Weights of a small GPT-style language model, trained from scratch on English Wikipedia: 16 layers.
Each number is 128 + 24 x the weight over its row's rms, rounded and kept within 0 to 255. Layers, rows and columns count from 0. The size above them is the row's rms in percent of the matrix's.

# layer 11 attention output (transposed), 96x96, rms 0.0547, rows 27-31,59-63,91-95, columns 0-95
size [ 73  66  70  68  76 123 114 119 118 116 106 112 104 102 103]
[[122  84  69 119 110 138 140 127  94 136 119 136 123 128 133 106 114 119 121 127 139 134 134 119 154  96 137 121 141 170 118 158 119 158 169 112 117 154 153 151 133 185 117 129 102 139 132 103 144  77 118 143 124 175 116 125  94 149  77  87 100 138 114 135 151 146 122 166 121 149 163 141 144  84 116 153 145 169 118  98 100  88 118 119 139  74 138 144 149 133  98  98 102 144 138 117]
 [151  75 139 116 134 102 143 114 135 140 155 124 115 106 138 171 177 162 169 120 124 114  61 163 142 126  73 132 109 171 109  71 147 149 138 139 135 111 143 158 109 128 132 130 106 127 131 102 157 116 162 131 122 121  88 127 110 151 151 167 113 102 114 157 144 149 159 111 143 105 129 138 168 151  91 108 143 128 137 124 136 112 138 116 107 128 134 143 107 110 139 179 150 133  99 158]
 [125  82 149 126 151 141 146 108 154 122 132 162 132 113 135 138  90 167 180 114 135 101 101 118 122 111 124 146  96 111 151 138 124 100 135 129 166 121  71 118 100  96 108 124 143 113 155  90 158 167 135 111 153  92 107 152 132 167 137 111 109 158 164 130 144 108 157 143  88 133 149 153 103 105 114  98  93 106 135 142 126 132 169 138 163 112 110  80 136  98 150 149 117 154 154 145]
 [128 143 159 132 205 151 149 100 118 134 171 141  70 106 111 109 142 129 129 138 140 110  84 106 135 147 159 107 117 152 151 143 149 107 131  98 134 142 142 145 162 129 102 193 143 121 140  93 110 118 121 155 122 146 141 155 147 111  52 122 118 143 126 128 111 136 164 123 142 132 141 110 128 104 142 136 137 112 127 161 116  93 138 123 148 126 164 140 116 111  92 105  96 149 171 133]
 [ 99 121 128 185 107 112 120 157  99 118 156 146  79 157 144  90 132 144 138 193 121 102  81 136 125 124 154 134 164 149  73 160 113 101 142  68 131 118 156 167 183 138 139 155 135 122  99 148 119 141 123 134 108 116 150  76 138 109 151 117 129 159 116 115 120 123 110 149 164 143 119  94 120 126 104 140  94 114 107 116 121 121 109 162 127 138 111 136 131 113 137 151 130 140 117 135]
 [136 125 145 142 100 104 137 143 111 133  86 151 110 120 164 140 128 133 127 137 145 136 143 129 142  69 135 102 113 147 146 159 123 126 130 126 125 133 120 113 138 166  98 139 110 161 107 153 144  81 155 133 106 166 147 114  61 166  70 124 109 117 134 118  96 160 130 150 124 148 127 148 153  96 156 136 134 155 134  71 112 100  72  97 106 106 155 127  96  96 102 111 151 135 131 148]
 [112  76 165 118 148 133 158 138  97 151 102 125 107 116 125 175 161 123 122 157 142 140  99 150 159 161 106 161 112 158 164 110 147 144 170 144 150 127 127 136 133 120 180  86 112 156 143  99 190 102 159 141 107 127 125 124 135 169 162 115  92 127 151 118 153 153 148 133 129 154 102 155 176 142  82 139 120 142 115 131 125 121 134 113 117 134 138 142 131 158 145 144 141 118  98 162]
 [106  83 150 150 120 123 155 121 140 129 154 190 103  72 107 154  93 141 171  92 149  85 140 140 106 168 105 125 106 112 170 131 110 119 145 126 111  87 128  95 121 131 100 127 130 118 128 113 154 115 140 158 120 127 119 116  99 161 108 135 118 145 142 131 102 137 179 125  96 161 136 102  72 141 127 118  91  88 127 117 129 127 166 116 149 108 124 130 132  89 159 123  90 125 132 129]
 [154 137 140 173 201 145 137  97 104 132 168 148 108 129 115 133 116 100 113 155 105 125 135 102  99 118 141 119 140 135 153 146 159 157  95  69 153 126 144 135 190 113 107 157 131 114 176 108  98  96 119 129 101 126 159 151 159 117  92 152 114 124 122 114 148 139 138 118 143 105 138 153 142 107 140 122 146 101 136 155 121  92 129 148 142  99 138 105 121 101  85 155 108  98 139 159]
 [124 125 108 173 108 113 118 143 134 184 126 168  97 142 148 159 117 140 124 159 150 117  95 137 136 117 127 124 128 168  91 140 111 159 173 130 141  90 162 112 129 146  95 170 152 124  93 179 131 170  85 101 101 109 110  88 135 108 133 127 136 126 122  98 141 100 137 143 134 147 136 110 109 120 103 171 129  93  95 147  90 166 142 125 137 138 108  90 133 131 125 153 143 133  99  97]
 [117 105 145 143 101 111 132 140  99 114 101 158 116 123 157 120 104  95 120 136 119 138 131 131 144  88 133 100 129 157 116 162  91 136 125 123 130 131 119 113 145 188 126 117 110 150 108 158 136  62 144 147 104 161 154 107  85 141  69  89 114 123 122 140 134 143 140 153 129 155 149 171 138  93 158 132 137 172 129  86 111 103  65 109 121 105 134 127 122 128  90  95 117 155 119 121]
 [138  82 152 121 163 122 157 135 100 150  96 128 109 121 114 166 188 131 114 147 121 132  84 130 152 145 110 140 137 157 135 110 174 144 161 144 151 131 133 145 122 112 170  88 111 155 141 108 167 106 147 126 127 129 118 133 145 160 168 139 113 134 133 111 169 157 153 128 136 142  83 167 195 122  71 113 129 140 120 128 130 104 149 113 107 156 146 134 125 132 139 180 141 130 119 148]
 [102  95 151 141 118 124 126 106 133 110 124 182 127  83 120 143  89 141 186 114 125 108 123 147 116 161 101 123 107  90 152 152  85 101 145 148 126  99  99 124 106 109 111 131 139 118 142 102 141 130 142 157 137 151 120 133 103 159 119 108 108 143 147 119  99  90 183 131  99 144 153  96  80 128 128 104 111  97 133 146 130  92 180 133 156 123 122 136 151  69 125 125  91 150 124 121]
 [139 101 162 170 217 148 134 103  71 105 161 146 103 117 116 123 158 104 104 122 117 124 118 122 118 125 163 124 119 120 146 137 141 151 143  89 160 120 145 152 166 107 102 181 141 117 150  97  93 130 129 149 101 118 134 153 160 105  97 129 117 125 115 103 123 127 141 102 144 117 121 132 132 105 142 130 172 121 144 179 107 103 133 141 152  94 141 106 117 104  95 142 137 108 148 153]
 [100 119 109 216 127 119 127 172 112 140 134 160  87 145 171 146 135 133 140 167 139 112  98 119 132 110 127 114 156 150  98 150 145 158 178 103 142 103 155 115 169 132 119 178 147 123  93 157 125 171  82 101 101 107 133 103 141 118 149 104 130 144 126 119 131 142 127 135 135 157 131 127 102 139 125 171 107 110 136 166 117 148 135 133 119 136 110  97 121 133 115 152 150 111  88 118]]
# layer 11 attention value, 32x96, rms 0.0563, rows 28-31, columns 0-95
size [101 108  77 110]
[[134 108 101  97 147 129 146 129 159 123 147 113 100 186 103 145 113 103 144 134 113 156 148 154 102 170 129 122 112 139 123 153 141 140 101  90  85 153 148 152  95 143 120 102 128 161 126 150 125 153 116  90 144 107 121 139 132  82 148 194 101 144 131 116 111 113 164 149 130 135 147  69 116 132 143 155 116 144 136  60 130 153 121 113 133 147 140 132 117 100 106 117 101 126  89  97]
 [129 120 160  93 128 126 102 106 119 148 133 146 133 128 181 168 159 162 114 134 149 108 104 120 165  74 134 146 124 128 157 118 150 139 156 167 161 126 144 116 146 135  97 147 133 111 132 108 106 121 115 112 139 108 157 146 127 155 110 102 163 129 125 131 133 150 109 101 153 132  92 104 132 114 132 115  76 130 112 135 108 114 131 125 151 131 122 113 140 136 117 124 220  46 137 135]
 [136 133 121 146 143  99 153  87 118 139 136 105 149 133  88 120 113 126 154 141 132 180 144 116 161 129 140 167  84 191 141 145 133 120 150 118 104 110 126 180  91 122 134 113 141 138  90 139 134 118 115 156 131 104 145 105 124 100 148 132 111 121 117 106 193 128 154 138 146  98 127 153 123 160 159 167 114  71 121 140 157 154 124 103 126 139 107  95 144  82 146 134 101 101 114 103]
 [139 143 164 192 124 154 110 115 160 132 141 162 133 102 132 123 140  86 129 114 147 137 142 139 139 113 145 131 105 156 127 160 153 163 116 121 133  90 107 131  90 137 109 159 131  75 135 150 172 104 111 126 136 126 112 114 110  82 127 142 125 125 114 142 172  87 200 128  99  79 118 162 140 126 133 172 114 110 126 143 152 106 114 133 164 129 120 157 154 115 143 139 105 107  95 118]]
# layer 11 MLP up, 384x96, rms 0.0655, rows 0-26, columns 0-95
size [ 90  88 119  98  92  97  85  88 112  95  88 101 112 102 112  93  85  88 106 118  77  91  96 112 111 124  98]
[[132 128  96 125 176 141 157 175 180 138 171  99 147 136 124 120  88  87 112 110 135 144 137 117 126 139 122  91 141  57  99 106 119 139 156 118 115 131 106 121 148  99 110 118 142 160 123  95 118 148 105 163 127 100 119 126 139 110 169 116 138 106 119 135 126 117 126 163 123 171  96 142 100 109 106 143 121 122 115 107 140 147  87 126 147 176 127 185 138 126 109 168 154 114 136 142]
 [115 141 124  87 121  84 119  94 140 118 122 138 146 127 106 138 151 148 108 101 121 138 117 100 147 107 131 129 151 105 117 101  85 129 133 148  54 112 101 152 136 120 100  99 137 129 131  87 124 126 143 129 112 142 173 141 120 148 141  88  86 107  96 139 130 155 106 134 117 106 159 143 194 124 114 147  95 108 113 147 169 144 123 142 153 131 137  97 137  96 143 112 177  86 173 131]
 [102  85  94 132 136 103 110 114 145 132 142 120 121 119 145  98  97 132 122 115 132 138 162 111 138 134 124 128 170 132 138  90 118 154 102 104 127 184 103 179  61 141  86 144 149 161 131 123 139 118 174 124 131 126 108 101 138 109 157 123 132 146  98 111 159 114 107 149 144 149 122 120 129 122  94 125 116 122 133 125 142 104 127 106 152 140 207 100 162 146 124 152  84 139 158  95]
 [112  98 141 130 136  84  87 151 122 149 186 157  95 108 116 110 107 125  95 107 145 111 111 126 113 186 124 156 149 142 119 117  60 105 146 130 109 104 125 144  98 119 140 147 136 127 164 102 119 102 163  89 160 134 172  95  89 168 137 125 111  98 121 168 114 161 132 148 159 133 151 146 136 140 109  99 151 120 131 126 114 126 111 118 129 146 169 141 116 109 135 140 113 112  88 115]
 [115 162 130 131 125 144 148 161 151 121 148 106 128 137 127 140  89  84 126 113 128 114 196  75 170 129 124 111 136 122 156 112  93 107 106 164  90 142 138 124 143 154 138  88 146 150 111 125 112 144 103 117 123 103 151 146 104 100 143 136 131 128 113 120 139 145 121 145 131 152 168 164 122 123  57 129 142 148 115 121 155 149 171 133 174 142 100 169 122 124 146  87 133 109 133 173]
 [129 109 144 135 113 132 144 107 126 166 133 148 146 185 127 121 122 109 103 103 102 132 114  57 131 158  98  99 132 165  92 132 116 138  89 114 143 136 133 172 143 123 108 138 168 125 153 156 108 137 118 158 131 123 110 129 132 126 135  93 134  63 101 150 130 110 150 130 163 162 168  90 160 121 114 142  98 137 140 147  94  99 127 116  79 168 167 113 126 110 131 134 143 123 120 163]
 [157  95  73 179 107 122 144 145 129 102 163 133 117 146 102 149 113 127 116 127 167 116 171 101 117 121 120 101 152 172 132 136  94  99 182  77 110 159 105 141 161 128 114 148 113 124  89 107 155 108 113 161 126 165 168 123 103 119 120  90 124 131 115  96 131 134 166 147 105 130 130 116 142  81  82 128 106 154 117 127 134  94 120 147 166 109 132 136 130 142 105 126 141 116 126 127]
 [ 95 145 102  87 168  84 166 124 153 117 164 113 135 103 135 119 134 108 104 145 134 136 106  97  69 160 135 146 111  89 133 140  99 115 179 127 106 175 158 172 111 130 109 139 158 155 128  93 159  79 124 120 134 104 172 122 117 133 143 105 120 137 113 151 164 132 135 131 146 119 121  98 123  97 115 152 154 122  96 122 125 143 121 120 108 105 148 138 147 127 119 115 171 173 135 156]
 [ 88  82  80 120 145 140 130 151 125 134 122 161 135 154 131 132 114  98 123  89 113 118 141 109 149 117 100 112 132 138 169  97 103 121 123 125 126 100 154 138  98 140 116 147 154 128 148 106 156  96  92  86  60  83 152 182 137 141 133 135 143  90 106 165 113 139 125 114 133 120 135 105 178 164 119 118  90 179 136 119 143 103 136 113 123 101 152  98 119 140 121 152 135 105 140 134]
 [118 132 147 105 124 132 117 168 130 139 127  63 122 123 115 163 103 132 124 121 121 146 106 104 122 125 100 153  90 144 121 141 138 170 172 135 118 148  91 176 140 200  98 107 122 119 133 128 135 126 138 167 125 136 171 116 123 139 178 152 115  95 121 127 116 169  97 136 121 127 166 137 130 138 105 107 185 148 145 151 165 156 123 147  95 127 123 135 135  93  94 113 165 113 118 136]
 [135 129  83 135 117 107  68 158 153 106 125  98  86 134 109 119 104 129 155 126 102 136 145 114 128 140  98 104 198 161 138 108  72  92 145 120  94  89 130 113 126 158 135 116 120 135 137 100 166 110 126  68  97 142  90 123 132 116 145 121 155 159 132 130 129 112 113 144 130 143 123 121 126 110 131 148  86 125 148 103 145 123  96  87 112 109 113 180 140 128  96 156 121 126 121 139]
 [ 71  79  90 142 134 112 127 137 143 119 163 134 127 149 112  93 129 102  84  99 134 123 122  94 115 122 125 121 156 130 112 159 119 116 180 129 120 137 129 157  81 125 128 152 154 168 129 104 136 128 112 113 125 137 143  99 156 151 110 124  89 131 122 144 147 160 127 140 137 107 127 110 155 122 117 120 102 157  47 138 108 105 124 137  82 116 139  78 130  97 120 143 123  90 118 173]
 [ 71 113 124 108 134 150  86 115 123 124 169 115  95 106 120  96  86 108  92  99 153 151 128 121 132 169  98 103 174 146 139 103 124 118 152 139 106 128 145 121  92 144 151 155 106 129 137 149 112 131 140 167 127 101 186 144 125 116 149 150 125 107  63 122 140 141 144 125  96 114  92 135 130 101 103 110 144 153 116 116 128 141 136  95 174 106 122 116 110 116 159 156 160 140 166 147]
 [148 115 169 155 113 134 110 108 141 123 148 127  91 126 124 116 140 183 105  81 136 108 111 153  80 127 100 125 145 142 115  59 104 113  96 113 109 111 138 137 121 129 131 116 144 140 140 119 147  88 115 132 103 113 121 132 158 127 128 139 143  99 115 185 144 112 128 108 156 135 108 162 153  97 107 133 148  93  85 152 146 107 109 130 137 129 100 141  95 100 177 168  76 155 142 137]
 [142 122 163 152 158 124 130 150 145 174 146 115 127 133 165 119  88 100  76  79 136 169 127 149 143 136 115 109 132 140 152 130 132  89 125 149 118 166 108 156 114 148 125 122 133 124 146 112 140  98  97 123  92 102 125 179 134 154 118 155  98 141  91 163 135 134 137 172  87 128 123 119 110 151  89 132 177  95 136 152 147 154 113 126 153 140  94 122 153 135 157 122  91 131 169 110]
 [112 129 104 146 146 125 138 181 114 101 152 139 109 111 144 138 100 117 137 138 102 165 137 134  87 112 123 139 139 165 114  89  99 136 107 113 106 121 144 164 133 120 160 161 120 125  94 112 119 145 150 122 106 130 131 144  93 162 145 167 122  87 140 148 131 193  94 159 176 129 135 189 164 124  98  92 126 148  95 165 165 153 114 128 152 130  97 119 152 124 139 119 125 129 108 111]
 [123 154 149  92 148 122 105 115 162 148 176 111 136 126 143 142 143 172 114 108 106 156 157 120 124 139 140 142 125 105 104 127 104 110 102 121 129 125 145 136 126 153 111 139 170 170 100 119 117 117  90  71 105 129 120 131  93 148 179 143 105 153 127 127 177 137 154 128 126 145 111 101 121 142 134 102 155  82 114 111 159 102  96 107 142 116 175 155 185  80 142 132 152 118 127 141]
 [105 144 109 147 107 136  81 166 157 140 106  95 128 129 104 135  82 142 164 103  82 153 176 110 118 134 110 142 172 141 154 124  75  97 109 137 100 140 140 130 140 117 144 104 129 132  87 151 147 115 104 111 104 122 121 164 148 116 136 151 134 139 117 146 128 121  99 199  78 142 161 145 124 144 116 128  92 103 104 123 142 145 112 134 127 129  96 168 150 130 137 118 119 120 140 175]
 [100 125  98 102 122  83 103 102  83 149 129  86 115 160 138 102 125 124  85 108 162 150 123 135 122 134 110 108 207 101 108 112 143 133 145 115 130  86 117 116 154 148 138 110 134 159 128 165 129 156 159  83 117 144 178 133  85 142 146 165 150  70  96 126 145 124 139 142 131 111 143 176 115 138 124 112 125 143 133 133 148 117 104 114 110 125 133 139 140 124 148 151 159 116 110 145]
 [128 113 127 129  94 109 103 116 164 125 159 131 136 155 107 117  93 143 104 117  94 143 172 106  95  96 119  81 179 147 100 129 100 165 126  87  90 121 139 163 158 152 148 131 114 156 115 118 115 132 127 128 109 124 133 161 119 133 109  99  96 138 109 148 175  76 142 148 153 185 109 117 154 122 127 140 149 120  95 100 104 100 133 122 111 148 157 108 143 136 150 154  83 129 150 133]
 [133  99 110 168 102 139 119 122 105 149 109 116 150 134 171 125 116 100 139  90 128 103 199 138 126 138 131 129 187 116 139 141 118 163 156 121 153 128 126 133  85 158 125 157 135 148 115  72 148 124 135  91 114 126 109 113 175 142  84 122 167 111  83 128 107 133 128  95 147 138  98  97 126 153 129  91 101 134  78 160 120 117 133 111 143 145 103 149 171 133 119 135 125 112 131 142]
 [112 127  97 171 131 116  90 122 184 120 156 129  91 126 112  92 140 142 114 134 106 152 164 109 102 132 119 118 115 100  92  87 126 151 131 122 114 147 125  96 157 112 111 141 134 110 138 181 148  89 180 144 115 100 153 134 131 155 166 129  68 159 104 155 138 111 138 130 154 148 106 182 138 133 112 166 130 133 103 110 124 135 112 119 138 125 164 114 170 128 117 109  88 147 124 123]
 [101 135  91 115 139 121 155 110 159 134 145 102 156 153 161 108 126  94  65 135  98 171 158 124 147 137  81 152 142  93 134 106  69 159 152 134 119  93 111 140 112 174 134 130 131 166 110 144 106 123 100 117 122 106 172 112 132 123 130 121 113  98 107 117 109 100 147 116 168 133 137  86 151  95 128 118 152 126 125 102 175 106 131 105 129 108 105 163 145 152 107 128 117 101 117 118]
 [136  56 121  90 157 119 114  92 148 142 125  92 163 139 143 117  85 117 117 138 138 115 136 161 104 136 126 123 115 156 135  93 118 127 112 104  83 159 144 133  95 120 156 139 143 117 126 115 135 160 145 139 127 126 136 130 145 112 155 140  88 135  91 133 105 151 163 141 163 127 120 121 190 109 123  99  96 110 105 167 107  88  97 102 154 126 122  90 159 142 100 164 167 122 120 112]
 [122 102  91  97 148 116 166 110 157 128 104 111 137 156 105 138 101 118 115 119 101 121 199 139 141 132  91 124 117 130  98  98 129 138 103 110  73 117 148 130 122 142 131 147 124 172 100 104  94 157 140 103  98  96 159 111 118 153 130 111  70  70 131 116 141 111 135 142 123 137 129 159 133  98 119 132 123 173 111 125 151 118 106  77 155 157 130 124 105 141 149 124 154 134 148 164]
 [ 95 133 112 150 103 111 120 163 162 110 135 100 166 101 145 116 104 100  87 116  85 140 164 116 100 138 117 102 105 141  83 145  85 129  94  97  80 134 101 178 117 133 100 164 156 106 146 167 119 101 122 124 140  96 153 124 155 103  95 123 139  82 107 132 112 116  97 127 124 122 103 119 136 121 134 120 112 144 147 111  98 156 131  84 141 109 124 112  73 109 131 115 131 130 119 155]
 [140 127  98 109 136 100 141 162 146 113 117 116 119 159  77 147 135 110  61 142 124 164 149 128  80 153 145 132 121 145 127  96 120 160 110 150 143 146 103 166  97 143  95 156  90 134  70 110 119 121 136 102  87 137 134 121 138 147 119 134 129 108 117 107 145 133 106 151 125 151 130 101 150  90 112 119 123  90 139 161 117 135  95 111 168 147 146 135  75  98 164 119  91 121 150 117]]
# layer 11 MLP down (transposed), 384x96, rms 0.0662, rows 0-25, columns 0-95
size [ 90  86 124 100  95 104  88  84 123  90  89  97  95 102 117  87  85  95 108 122  81  93  95 108 111 116]
[[124 113 123 115 127 152 143 129 115 151 101 112 113 145  76 125 100 141 137 160 161 109 138 100 126 172 122 121  83 150 101  86 119 141 133 180 119 143 165  84 114 133 156 150  89 104 104 124 165 133 112  88 136 165 135 121 104 138 132 139 122 121 147 170 141 152 118 145 121 106 185 182 153 103 127 126 118 160 120 117 140 121 103 118  89 172 158 125 152 109 124 124 157  92 138 115]
 [170 154  81 143 139 152 111 192  99 162 157 154 184  88 148 107 120 143 123 103 134 113 165 153 102 127 142 110 145 136 114 114 121  87 157 129 126 124  79  97 150 121 117 135 100 151 124 141 152 113 108  93 167 119 165 159 118 148 117 123 131 140 160 151 127 162 151 115 101 186 162 138 113 144 117 128 154 128 144 116 129 137 140 123 128 144 152 150 114 121 136 126 117 138  92 173]
 [123 116 109  93 124 121 129  95 141 142 128 115 126 126 136 149 119 129 152 150 124 121  98 141  83 124 166 130 163 123 122 104 118 134 133 120 109 124  84 173 141  79 156 181 139 122 159 110 107 134 187 176 118 163 183 162 140 162  96 132 144 101 116 101 137 144 106 157 141 143 140 157 127 151 144  87 138  81 126 142 146 140 141 108 135 115 123 122 162 156 138 111 179 105 107 147]
 [138 101 114  98 149 147 119  85 108 124 165 128 109 116 113 102 115 123 109 154 110 182 123 158 146 102  94 136 155 134 101 133  96 128 104  94  83 118 146 153 150  94 112 149  99 127 101 132 158 119 152 142 149 122 133 144 149 115 139 157 153 117  99 138 127 113 160 165 169 116 108 138 175 151 116  96 129  88 137  70 188  98  82 149 122 122 119 134 139 140 114 143 101 128 140 134]
 [123 119 166 116 101  77 184 102 124 100 113 163 113 135 100  72 166 118 144 144 146 114 109 125 121 134 130 103 144  91 122 135 112 159 150 126 174 102 123 139 124 134 128  99 102 140 120 102 114 157  88  90 111 140 138  94 128 114 113 119 124  85 130 149 129  95 115 103 157 127 104  95 138 168 154  78 116 131 143 137 117 112  96 142  63 128 136 133 121 123  94 116 125 118  93 106]
 [142 104 159 126 127 112 120 121 152  93 131  76 131 107 155 139 109 117 140 161 146 110 161 158 186 117 143 129 108 128 145 151 124 126 197 161 136 113 130 145 119  98 155 136 110 125  91 117  96 101 131  90 118 131 115 126 154 130 136 143 150 171 177 161 135 161 123 109  85 118 105 147 126 142 144 134 146 161 101 128 112 141  94 113 163  94 105 125 161 164 138 117 143  76 145 105]
 [132 157 141 136 107 125 142 152 125 105 127 130 163 130 102 151  98 149 108 131 149 115 146 103 167 125 133 127 100  92 155 147 128 151 129 152 115 123 115  77 120  86 126 163 126 114 157  92 118 128 107 121  89  94 134 114 147 120 143 155 172 125 128 119 128 107 116 116 103 114 113 157 107 153 178 118 111 115 153 124  96 122 132 108 173 175 165 111 127 140  97  86  96  94 184 178]
 [ 75 134 156 161 130  93 112 111 133 163 150 132 100 151 121 106 151 127 133 139 103 132  79 105 155 115 196 115 151 105 161 140 161 137 142 139 120 117 131 129 113 135 118 182 127 127 120  94 101 152 116 120 186 144 166 111 135 139 133 146 112 107 112 131 142 118 149 126  95 137 130 118 135  84 123  74  99 134 120 128 108 129 135 134 138  68 121  97 134 117 186 110 145 130 149  99]
 [123 157 152 115 127 135 153  60 148  94  98 118 147 107 114 105 160 121 102 104 116 133 157  91 126 130 124 153 142 143  93 147 165 137 129  93 148  95 153  86  94 129 108 122 156 143 166 115 114 129 130 103 140 127 108 144 112 101 135 100 154 171  97 126 148 161 106 134 113 143 117 157 137 175 130  99 138 153 146 133  68 120 118 140 162 137 143 138 156 156 136  62 131 129 145 136]
 [ 94 136 105 143 118  92 146 103 113 125 149 163 145 135 140  53 155 111 133 106 103  97 168 136 159 141 151 157 122 119 129 119 111 133 109 108 154 106 107  97 106  80 146 126 130 126 149 103 130 133 110 107  99 140  87 159 113 137  96  94 155 158 148 103  98 125 185 142 146 118 126 124 111 115 141 149 108 132 117 114  92 124 120 111 173 144 101  82 160 177 135 114  94 131 128 129]
 [ 88 134 148 158 137 115 169  99  97 159 149 114 116 113 124 100 199 171  67 129 174 138  77 107 134 112 110  95 103 170 153 140 136 151 152 128 113 141 130 175 134  95 102 104 137 118 134 106 116 144 126 143 161 146 129 149 138 110 132 122 142 128 121 142 132 133 116 109 111 127 124 129 134  98  96 132 173 133 107 167 185 115 160 138 103 157 128 117 108 139 137 152 144 122 131 107]
 [149  89 139 102 131 135  73 139 133 129 131 162  90 171 149 133 101 122 140 122 130  88 152 109 123 148 103 128 154 106 118 161 146 132 117 186 151 154 127 111 132 140  85 131 117 120 118 154 132 114 139 124  92 107  75  89  99 135 184 104 124 143 158 107  94 128 144 151 114 122 146 105 131 161 113 154  84 133 132 147 129 148 121 116 142  98 160 113  83 106 166 130  95  92 115 135]
 [ 71 138 126 133 143 209  98 117 151 179 117 129 121 133 110 132 100 137 115  67 152 123 151  72 105 153 127 140 146 151 118 125 137 119  82 158 147 129 118 137 134 111 126 118  91 125 129 180 123 140 117 129 155 148 141 109 134 141 134 186  96 147  82 124 132 111 131 110 109 118 108 121 167 133 133 164  89 147 104 117  90 142 124 123 146 132  98 128 118  95 141 121 112 147 123 135]
 [135 121 132 125 106 145 153 103 135 123  97 139  90 144 129  98 140 131 149 135 133  79 102 174 160 169  94 127 139 101 120 114 130 170 128 199 127 112 123  99  94 150 124  96  95 142 135 127 111 166 108 157 116 137 161 135 146 140  83 117 169 132  94 118  93 107 109  90 128  93 108 131 156  98 140 139 103 148 142 138 110 122 141 136 111 111 112 112 118 164  83  89  96 139 106 132]
 [120 176 128 133 135 105 119  77 120 111 150 135 173 108 120 127 164 124 100 187 129 120 127 103 148 114  94 126 139 122  98 117 153 139 134 154 104 111 134 138 122  95 155 157 145 103  95 135 124 138 106 142 142 154 129 129 173 161 170 129 143 144 140 149 102 146 165 100 168 162 124 168 135 106 122 179  98 146 133  74  86 167 115 119 153 107 120 150 126 150 117 123 161 108 123 146]
 [154 148 139 142 113 109  97 101 143 132 148 176 134 108  98 102 143 129 101 153 113  71  99 123 126 165 136  94 116 130 109 111 139 147 176 132 121 126 110 107 150 122 132 145 184 113 131 118 110 161 146 132 112 100 106 133 103 141 106  73 138 113 215 156 123 102 125  95 116 144 147 143 141 116 173 140 137 161 123 152 104 165 141 133 133 123 139 143 113 154  89 129 134 111 152 147]
 [128 126 151 130 129 120  99  99  94 164 150 161 115 113 114  81  91  77 140 155 129 131 131  62 146 147 119 145  59 150 133 147 156  93 125  98 118  68 132 139 135 113 118 182 115 130 112 109  78 113 117  85 146 121 140 125 123 113 112 150 147 131 154 143 152 101 132  94 145 157 116 145  89 135 130 109 155 132 109 126 121 141  98 117 116 130 129 161 107 142 142 107 127 140 110 100]
 [103 113 150 118 136 124 184 122 109 164 114 102 105 157 107 125 164 117 106 152 134 105  93 145 142 158 152 110  90 144 105 115 130 169 143  87 164 141 115 154  91 124 126 114 134 114 137 110 124 159 164 134 158 150 147 102 153 130  95  92 108  84 110 112 144 121 110  72  96 130 131 115 161 131 188 113 169 140 137 158 116 112 147 156 142 164 157 126 106 116 111 128 140 143 125 101]
 [147 121 112 169 122 111 153  97 120 154 154 106 144 126  92 127 130 116  70 138 112 146 129 150 147 122 134 108 123 151 150 120 147 157 118 113 105 130  99 141 153 157 107 115 130 146 130 158 114 124 141  96 148 117 115  93 105 158 101 137 160 124  76 137 129 106 129  81 155 126 123 179  68 106 109 127 164 164 130 111 124 161 162  91 138 112  75 142 149 155 159 101 143 146 154 154]
 [121 184 119 104 128 128 154 155 140 119 123 159 132  89 118 136 149 123 134 114 128  91 129 169 126 125 103 148 108 117 134 138 140 145 133 169 148  93 164 153 153 136 159 127 152 156 122 113 136 117 129 154  89 130  84  72  90 164 140  77 130  80 131 104 124 151 109 138 118 131 151 171 101 133 162 103 117 111 105 141 103 138 130 134 108 147 157  79 106 130 113  84 172 140 128 115]
 [172 132 120 107 120  86 106 119 121 138 105 155 151 104 117 167 146 119 154 117 142 131 156  88 122  92 132 135 134 109  77 172 164 180  93 136 148 115 182 151 128 157 125 139 152 153 128 150 152 114  83 150 110  89 109 141 115 108 137 105 138 122 184 148 125 144 142  96 163 102 121 148 115 119 147 126 145  87 131 129 116 103 129 145 114 120 146 136  97 152 161 132 164 104 126 160]
 [146  87 150 132 119 129 107 144 112 124 132 159 131 173 105 124 124  94 150  73 154 145  98 164 119 140 138 144 128 124 139 133 148 177 131 114 115 163 101 124  88 156 120 113  96 147 167 120 122  81 152  93 121 123  93 126  98 142 112  88 127 119 133 133 154 135 144 121 177 106 181  94  91  92 135 106 129 125 130 157 105 105 149 123 134  89 159 155  76 155 136 121 133 120 126 115]
 [ 83 130 143 153 104 135 129 104 131 137 139 137 155  89 119 121 131 177 111 138 103 148 122 101 140 105  94 133  97 110 128 112 135 160 133  97 120 120 130 161 146 114 128 114 188 147 166 152  99  99 135  92 141 172 113 124 121 171 166 162 106  95  83 142 101 119 135 123 114 143 106 166  98 179 137 134 152 128 135 123 110 153  78 115 117  93  86 156 126 137 135 142 135 131 169 113]
 [104  95  97 135 153 138  94 130 153 133 122 139 118 122 140 121 102 122 145 154 119 147 139 148 117  96 104 137 143 160 187 169 138  99 141  68 106 139 147 139  86 176 129 123 121 128 131 128 120  84 135 126 126 121 147  99 112 113 144 109 130 153 163 141 173  91 135 116 160 142 166 145 136 107 109  79 140 169 152 143 128 119  79 132 140 145 165 132 125 151 124  77  95 128 164 134]
 [126 138 122 156 139 142 135 138 143 169 116 109 143 120 149 154 106 108 148 166 135 128 115  89  88 131 127 135 119 115 135 118 104 127 111 176 117 114 101 112 179 103 156 117 147 116  96 153 140 118  88 151 119 154 142 175 147 122 161 198 105 130 168 135  91 142 134 146 127 137 141 139 165 129  93 116  93 149 136 105 188 171 104 156 128  85 137 132 124 132 115 157 103 147 131 151]
 [177 122 118 121 136 136  96  87 148 165 170 117 123 139 144  83 109 139 160  98 136 112 144 110  94 138  91 135 173 161 141 132 128 126  79 120 137 117 176 124 130 136 172 114 140 138 121 152 145 137 111 167 117 151 185 138 120 136 123 125 117 107  92 150 163 187 119 133 100 103 118  76 101 157 156 144 126 120 136  99 125 104 113 112 154 126 130 119 106 139 118  98 151 142 128  97]]